Each number is 500 + 40 x the weight over its row's rms, rounded and kept within 0 to 999. Layers, rows and columns count from 0. Numbers have three digits each. The size before them is the row's rms in percent of the matrix's.

# layer 5 MLP down, 64x128, rms 0.0879, rows 0-50, columns 0-127
091:494558519463501523558480487460466497477517494524491502510524424554574456488472537517402497528510531524505442592530429492435566548506462445530539512537502517488500482486463501499545564542457457508419470510461456543517554480522500522551565483504522464545501554525572563496586461485543532486532471510517481485520422507513460500490486489457493406441494537535548568480483482467598492589491
107:593476525526442542532514493497461509498414498484512540492522523429502494496440525537522517571539479504485527405414544453558480568527512498454483441512538410489492516425550460510461532499487570478493493541503491497439404590528521563460502468510460495474514468445531508485440488410457496523475489476468508507501536507543500484546535568541495526464414460462497499547523516430524552500474
096:446505517513511460456452361615488472564512492478497459497519502528529537520431466490472523551498513465471547461466468513463417552526482547541538566550495497575529420506498517463519504493466444533466487462531515575499471565483485498559524552475440500424482518492580495471485515494470476478504442459452454459523536528453480444516489501512505471567519475561478496514434463492419540470477
093:434517399396509476512496441443530581517456581541500516542472483497450519478505424608522537483515584546510514499510534523519432485466531537474495507499448514499543493520469490529449443507561518472486486443459441524502506552535488541546494496507465510490520507545472542579476512452553527521486493498532477463540477548473579486514576484500550470516519555545539532459488478458554425479423
091:444561498557489462435551569471525516493470521498507452498469553496428530503546495466499544536477522472494459497530514530518482520481602503533519506516494460503522479444538468532457519532508461481528491489517531499552558496579553462537455451481505502652461467483522555509473458438449507483526509441433486426518518488534513469481508452512504450468400500526537576439515523455540482561407
097:510460496496579516532559492446502495499446482516487486502544554490494409549498619513556543445526515441557429557509533523430561482417517501466450533492443517447501466571438478509496428549515554442519556505529455494496531592501477479476515457451511473497532505486501540504487455445474488513529477583502521461564512509551458494500537485520543512580524539510515523520453508467482479566433
100:508512555555490509533493417559490522463498465475502435526452502529460538498465445557548535525527547456459455533472519483526470470477533505556462553521506490617528526471495424459510530551495557509500417599408508480551507519581529547515535486527510430461447571531460481508475549499517485448451441499485520500555429498472523407526497437493468502530477472503497472515486508472529526436450
104:445541493480547502492413475441532520477448501600430436518497486467547520443507462518483468515511556579462583457568497446385522517529448543475438477547491525500506490518508476478531526466413537464488496525472472562510469522484485486463479515459499525564536463506525524524509515545479569463525437515458486496518576548533526523511520498482463501465454544495594476551517584524516534457560
105:530512517467491520495509479488544488505441482474516556484458445530533479514507552522556542470548462505492478473456496492488530499488345529465545526442482462473463455528464474476445513469579479529525488530516543499478451527545521526469441520477507583570498508501461593493466579462478497497446549465490513496484471397517543506440452493428517578472503529435451472551492493494431451558429
093:465564483426481481477471560502451487451457454449517534532519572485526545500512514537568495459520480497575455570537485542556537464530503561518487503574500541528463570528571569542563465487432494466457561459499541503485482542585463553477488515542446507540537499527446449486474539526553458495492474513508475543447515423510443480512532509511541434593499502500526457491434479554514496566496
100:520545539538463476550496507580490503486481521440566486530593505507441505445561564486534496520506538515502509473507486505522541497482473527481433517572522491481462518462507571498512560508492417432577462462425481512557492574533443511468468466575493534553479480493527437517515487482500503503468498541440490475489522498532463564489411575559474493583506483547545442564510487526568587500495
089:514523517465571447551539490510466504470491552458444567463540530443483450515442481494460537516585514491463500504473483449478521467454470485479450530554463469458437460490498471473447457498494508537546483496549514483493530508497525492525508467479504459496461607485457492449555434475490493552554485399522575493545506460493405545503527453549527449427538585520564518504570479531534515413478
099:568498532538520492447529476463515526484462512499515600484537487544518484532547509578476543478450472500465539487532595538479496497499446474512468580448510429475433474485586441477468566515475528504492506509474502464503506545451534463538502506470522540437498505515486526534459511466447511527527501473495457444455389633545555442504478467506532424531503428551550482476537448497488460468501
097:547483511503465502543539518517493471505495432471587491525601481584489463568513453527510444531451487554537537571474593558502554566503490554507483487436506457507498527488476514534522498437497472509482492572543534520494506500493509602588466459523536522488486558529525545555486461498491524531449545536531428487453529520594514531480533470422503507547500470466505495581491499460537459438479
098:515497502483493530574494557470582578551505456496501547485486519453456518475505462509566473520461476500524509465552481468537583451543554474470506493564497469475512569544469478512513522452502596547540514518566480491560450536487546501473499577490507548541455501561485429564520571509474507519468553512454489472503560510457544473453534487541433500544508473403536505471460492470624518515524
096:523531566512583476546608453509551515528530510486486519476528505467472520532532483586513565516579507400467549517530464480468477481494526457542490520481460496485482480553487420507479523485479482503504522498531469520415499510460485465427515509448426506538465450448563554527492474504524542608501489587399500464509487487539501482445532439530495491468522516453541515447522410546475525506516
104:503486535507517492443561470531483460447537488587526550469516493510529466504586594553499457456545503493486489477487496488436481422468516455549515440526510515518481509474488523464522520539474509461480528533501517522552558538446421437490549385522505501470424501509447528392422541527500506497534462480518517474591495455442523485511587517526498464434510554512527473490444474510556520495450
103:564533475510470464483488477443495502438511515500519496537526420527558514451456466531511476443503469482511450533561507492506471455484455513547456541524454464532482409451577431585505490484481472573470518522417527531505473489547457535505505467481479529515477524434569521572471514452498477594467580510465538527507455470493535439464571463472481488533517495465397480489546467482559459455440
096:453536531450476439488490535555477483517479493518416480541525556500494491449458565487532478483435543425452456463540505529443516456562453540565512487475534429463502534487498562497469479513527531502494526542502507430421545482453523418542447529499486437596475421433445564467435494539498533506477513474551502491500510534531454480502468531501541498493492461530567500584496535440448469491438
100:465531465473521466471456545457444513571444504557554553495513472449522522507446493524592496462501448457558506520469522451488477443467506513506449488486502448376595449556487530506471544462548452496469532535468457508474518466510491569537449518528475545573500481533525557575461505467462522553547507435511500539477495444486480523489502600512447485466460556533505545526533486461568475482540
101:546450479474557517507533514527515522465567459490492521470513510510496516477554518477409475523452544554489527532461481417527478498447502484493492507547484531473521499499522573372546511447517451576399489500545478493455528544518471484472478526499534555527473507565486558504524434459517491534465480522526482509441493439551564532480417589508540470460552515469514589449550526481473484587471
091:567547493407433552511546487563512502458496552479451461478459466534493494546477479503467473495490495478514492429440455512462552494514495521515482438472479484483496504487488452539492457469478511496560527407492417544535462497403518446489484468480557522473569479470430505500513474525502531447460516458534440486470438480466489493492508639507455550462433495534403470510498476445485477458565
108:462503505531553539475538575489501514446544552567511480481519539532458508482575576490660451462510469535512473515472587490471513510511541490502485527443535512576529494543538540541538505528489511483465546422529550515508505530490525519476444482471517518536562484481499482495509526515477484441499548590553438466513550510488520474602555521473514497503484566572529481462525477492473496399536
100:452517511486389521513513543454456536449439480513543475490519498537505506554446527528480541528542564507513563523594476499500505491495512522523494527453560480435486595554577499423493449551469538541552485541552487529529437551501448527493460466445426468441429517499478523584463503507448538519528471467489458496560490505551486514489486510446471506503433467460521531476500507468525489391461
106:480454463554461492527444548484454582528530523497568496599520493482482438511513506521587523511409527481602448516556512506493512488467476504420500511476478490514483469509520458512401498465452583557530519502577465457439517523530544507529500547471448500446499458527449502503498532459515562486540505441428526493520510392525455518520504475525462491507496466489507539450447507530413483494456
090:476502457516490466456516572491542525520478544492503486528506483476519498509534518596520513496554521478485652518436462471555514615464520522501453536492516483501509507549475473475457509501563497490451463529541503449516529543496605486499451510505520437495523514534521548535460490484472548466523512490497535468549496402500473474524521413545491605457518548482469511542564431571534484440521
108:515462506496496538483554450533503523504534510528525472506473551586450487470496469480469508417436513521444528515517512461545433431475437518405513525502514474490510517602501527531459486517527591434467469551482465459510559512515479523452442515439447529485498464483476470469510543530443504488557535503507514502431520491550489590500398542501517587587513484534510523474471534540544532441560
093:485551490489551475504531523470511461550538497439558428558460544596466502428446461431384507444535456494530492489553568488543517511439493481546594517475493509523532479496485530574502453490556463472469456497528520412505467460508435510433551530488481429496455475571502528489548549514490462513510468529518501474537536507490521491498479508449499573557550569519461519497448518453504547525511
101:460504491524476446548543482509501515520571485456409564501453430533507543493529494491538525495538520466521532508479489435555558481541530505489566483528411483442533482552474486539545490520500520607508521493548499573442510496543525461470564475469539576453482510428452539487438482516466567577525506506484545485567433454462503465454522492493531480492512469529549514508577435508504534540590
089:450449508506462452445507521534570501527477521477513525497494480504513555482545512511528540514498550541466450520472478509525425442468497469490522464556462528486533506561547443401475524514527453536473527458514472514484511458505523510452485560479472534500529588545503509495522555619538525422526483529521529456555548486448494476479481555476525417480520477558577562430533456559418404490488
101:428506481476542547521508548532460498566447515493556541483496507560482489571519476501502549467540568486518536460472580505454485494469524451500441513492523451601439499436508488530511516467523431523570471438494535506469443488508565565475521500468472516520477598465443468449560430577535514520537461525509404450516512475475468555465451447529535522501510504527472521563510441488517450501445
106:519446479424511572520526509493484556588496507443495434445452486478497466503526492444508473485505613541561459476498499473560546486428582451548499507565589523486421513466514505457502501513520520537503451443535471497512491484443510466485469517459550453470525489485488461536573491509471556537506561521549527407463488470514470547472440443512531526522569492459540554568446490517537470503491
100:525495425490552579523523501529465521541488516539407538545519493494462498526463461484486507499516550463494472485496500510490490441506425520524532557501429512445500576540469468518529498544545416489493549447545570508472529514561493506448511503504499526467465507547433565518514551503525552475439416543536504401515501468487545513457423518549474528443433528544426405478514556545458467483501
101:437515495490509519504474530471475563532464504428487507534527523497479525523526472473552472527464604523476484470518428496426532536542483528524500520485482594562507526526426535459567542540440528579505497448446562462491536536514527479540473564565454512431437495491495549461475396548506446511478445510483552480572469538492429496461562527497505492515527548492564454495461529486450513449467
101:494536547587556482460527489613477552421536566460468538494508459494503532528434426502536477572483600438503533484478490561462489503498512479494550543447503467506429502501510474465459571540442503519508449493481487517544551494496542475537503512518542462427523494461513487521538529542521541578491496519471454431529501487528574458537438558514511494498452576494490477507496525430514482593487
101:481450495510543470511520458541527426507507485530490525531499520501425462493442427479531569506507479480511388430495554438560480438463556434550536491478515453521476487486536469573511497515425540491518481483466499525562467467456471466495471490491529496563537486502495470526522555512551475529458418537513489452517496508440457443587582506454532495527459527556546497564464589505542479423493
085:470463475486468501554522519470483468445570462489530450537492529483515546530494525520553500454529489523523562497507526525516539526504502426476490454516425592448427512512464484492470571452509435551464486503482540561527500530486499498480517549565455429391608488486451450556489509533581458449430490459512476507496512451518543498549526427528556513550524575476456485481449545543543512502493
095:512555487503488459580548508529498444490534503492492515481452524513484538504485524582522520518470520498505598500542564538438515509511580479555502562470549557562547552565486480495455480477480479487483513479460488443469501545486526480459493473535552508465531507505469479494540478478505464516554446545538509455426472506575536553537408467550493565496540538441479487466475563588383534564459
089:478535495386535561497508481500565497475551513472512454484547529468530524473524486504462517488462522449429489545513447497496482431518443487509472535490550542554480490532485481434584515512552492517489520462539471560506540514468464551543543513436483483507602524448487487415486427518483511502463504489454444449581571506456541560479506593563471490508532531516493491453474501523465568427431
106:481517466537491487525447487444488527561468517484474488531537484558501590540424479552553521521518523450478458443486522450497588486443475560500493543500465495496572553476567489558522485491556595480464502523479482506517499478457554481506517444498515453473498536532487593469476435486556482515553545497463508519553502539537510493404455542374474534539497526581444531490475494499503523512427
098:503540567563508518504538523489541459515529476599490514537472473460524555485542532541491488485512506509500476508563519526575561481503458426546485426572466471458518505544486479485413509447456540468468452602482517506516468531535492415445424499480520501532478492465497504497449537478531475497518556538560607514455482515529538485582441484457374480487496472511501500528477462517530465457490
113:438499500501583488460515473494486569539505516516537486492499464540476466485436467529439476468491502445521502477533562503445531450534487502544486581487452471469472462439493544552439493504444488449550518429526512433449457468482439462508518479541499462536507423550507471507524478552490513501567469531467489493471564561518477530419454478517559457520553462526495538569508354489433468456487
103:457459447519484492481494498451501495599490473485504524513499466475428518523469552541495532600546499549530523490514418466462483494455503486515532518518493522518590505548462467522555473577520428571520544554427524551467589471605550523479517564519465485457501583486506550505499523517517453497518526450452496463565519475478571561526535470529554462572486528472490477439519474482529455484510
101:548474533527516515415521526552465511454522396503502462499458488473537508519516459593526529550502499492567487494590499480525459436513513528478445518481473513563505488462422470504517454492489526503491482481491460555486531459468519440446485527454496477435512489549491533445634550481495465479484494516443483522473464472584557421499546478521487543523538508507518414565468488581441497459451
092:541491506546487522565457547485473477435407509528508549462530512541509476558436518521518518447402486496501486536416597472527494577483535511495455492478548503544509509522552542483472409466490468522514473459519522431494486546469537540475460447510528546501414501550501499477501508424473512535559531528575554536479525454484469559481513432524504547419526485460469550464515541513514454503417
102:493546472542507506462511480474520440537472502553531545501576491480500460582447504589467550548572541594516485506436514516495487499539470539455517477486539479458508487513422494468482501587477558505550564466597482497427501531526522488555519560463520531513543509506492501407425509544557507463448439497430516482495476495523486548516464471431499515517522523547527506528524534563510439461420
101:499577526476486500524511529459481468496431493505479528459494527555582506487458538487500472523485528492462497470528503471483495514610455507458446556524533477458531537507441476525450601477455498511518457511439509523532520415461573529559526472467429520480491522491537502487594500510520524486469554450467496461480542563478529538423458498437533505371482530415529501549522494481464555436516
102:491546519476491468512584519472548542534545503537498474535429549508504416521455476515546480555485479540529429464422508442482482523446496477517485477533486479447521470503441470512484562585565487494509547612485490593548479473596532527473484498522541549496542466514505511503537484528533449393477493493491499500444469489495495519495475498477525588486553424529565523550475522557517498430539
105:536472463488532543568501467452366471465541444492500440505493498524477562519471470526492486511606508593535512513555533484519526419531475513456510467504489529473453557504502473499472443509510511443502522537506400587472523517535502489454550540484506533548494533530512445482557509492475518566464542470478512534487505492480444459453498500431419566433461484432486484498445518458521576473522
107:522527483474499576495447498481500513543516464508493470564568534439482522426538484474442456502496484504497436518559521427515478499578415542566538449492511503502466571440430498462474483530473479556548471510488469499441482539499496509543485503547506473552526487485500425471517621550505539516500481446556532575521388535512495501464527525492506520463506403475532463511459551501527584509506
100:514514547459508490486423532459481518568460507522503488502468484488532428519508518497497490491478545483522485468465504538455535435442490507564457496460486476459442426489481543460470459512558516437439573520517465583527501513481473389475394470480544547518508501526484493552477534519484482495515524522478519456551480509518443479487537540556446471485530474572460491499529515498386393555598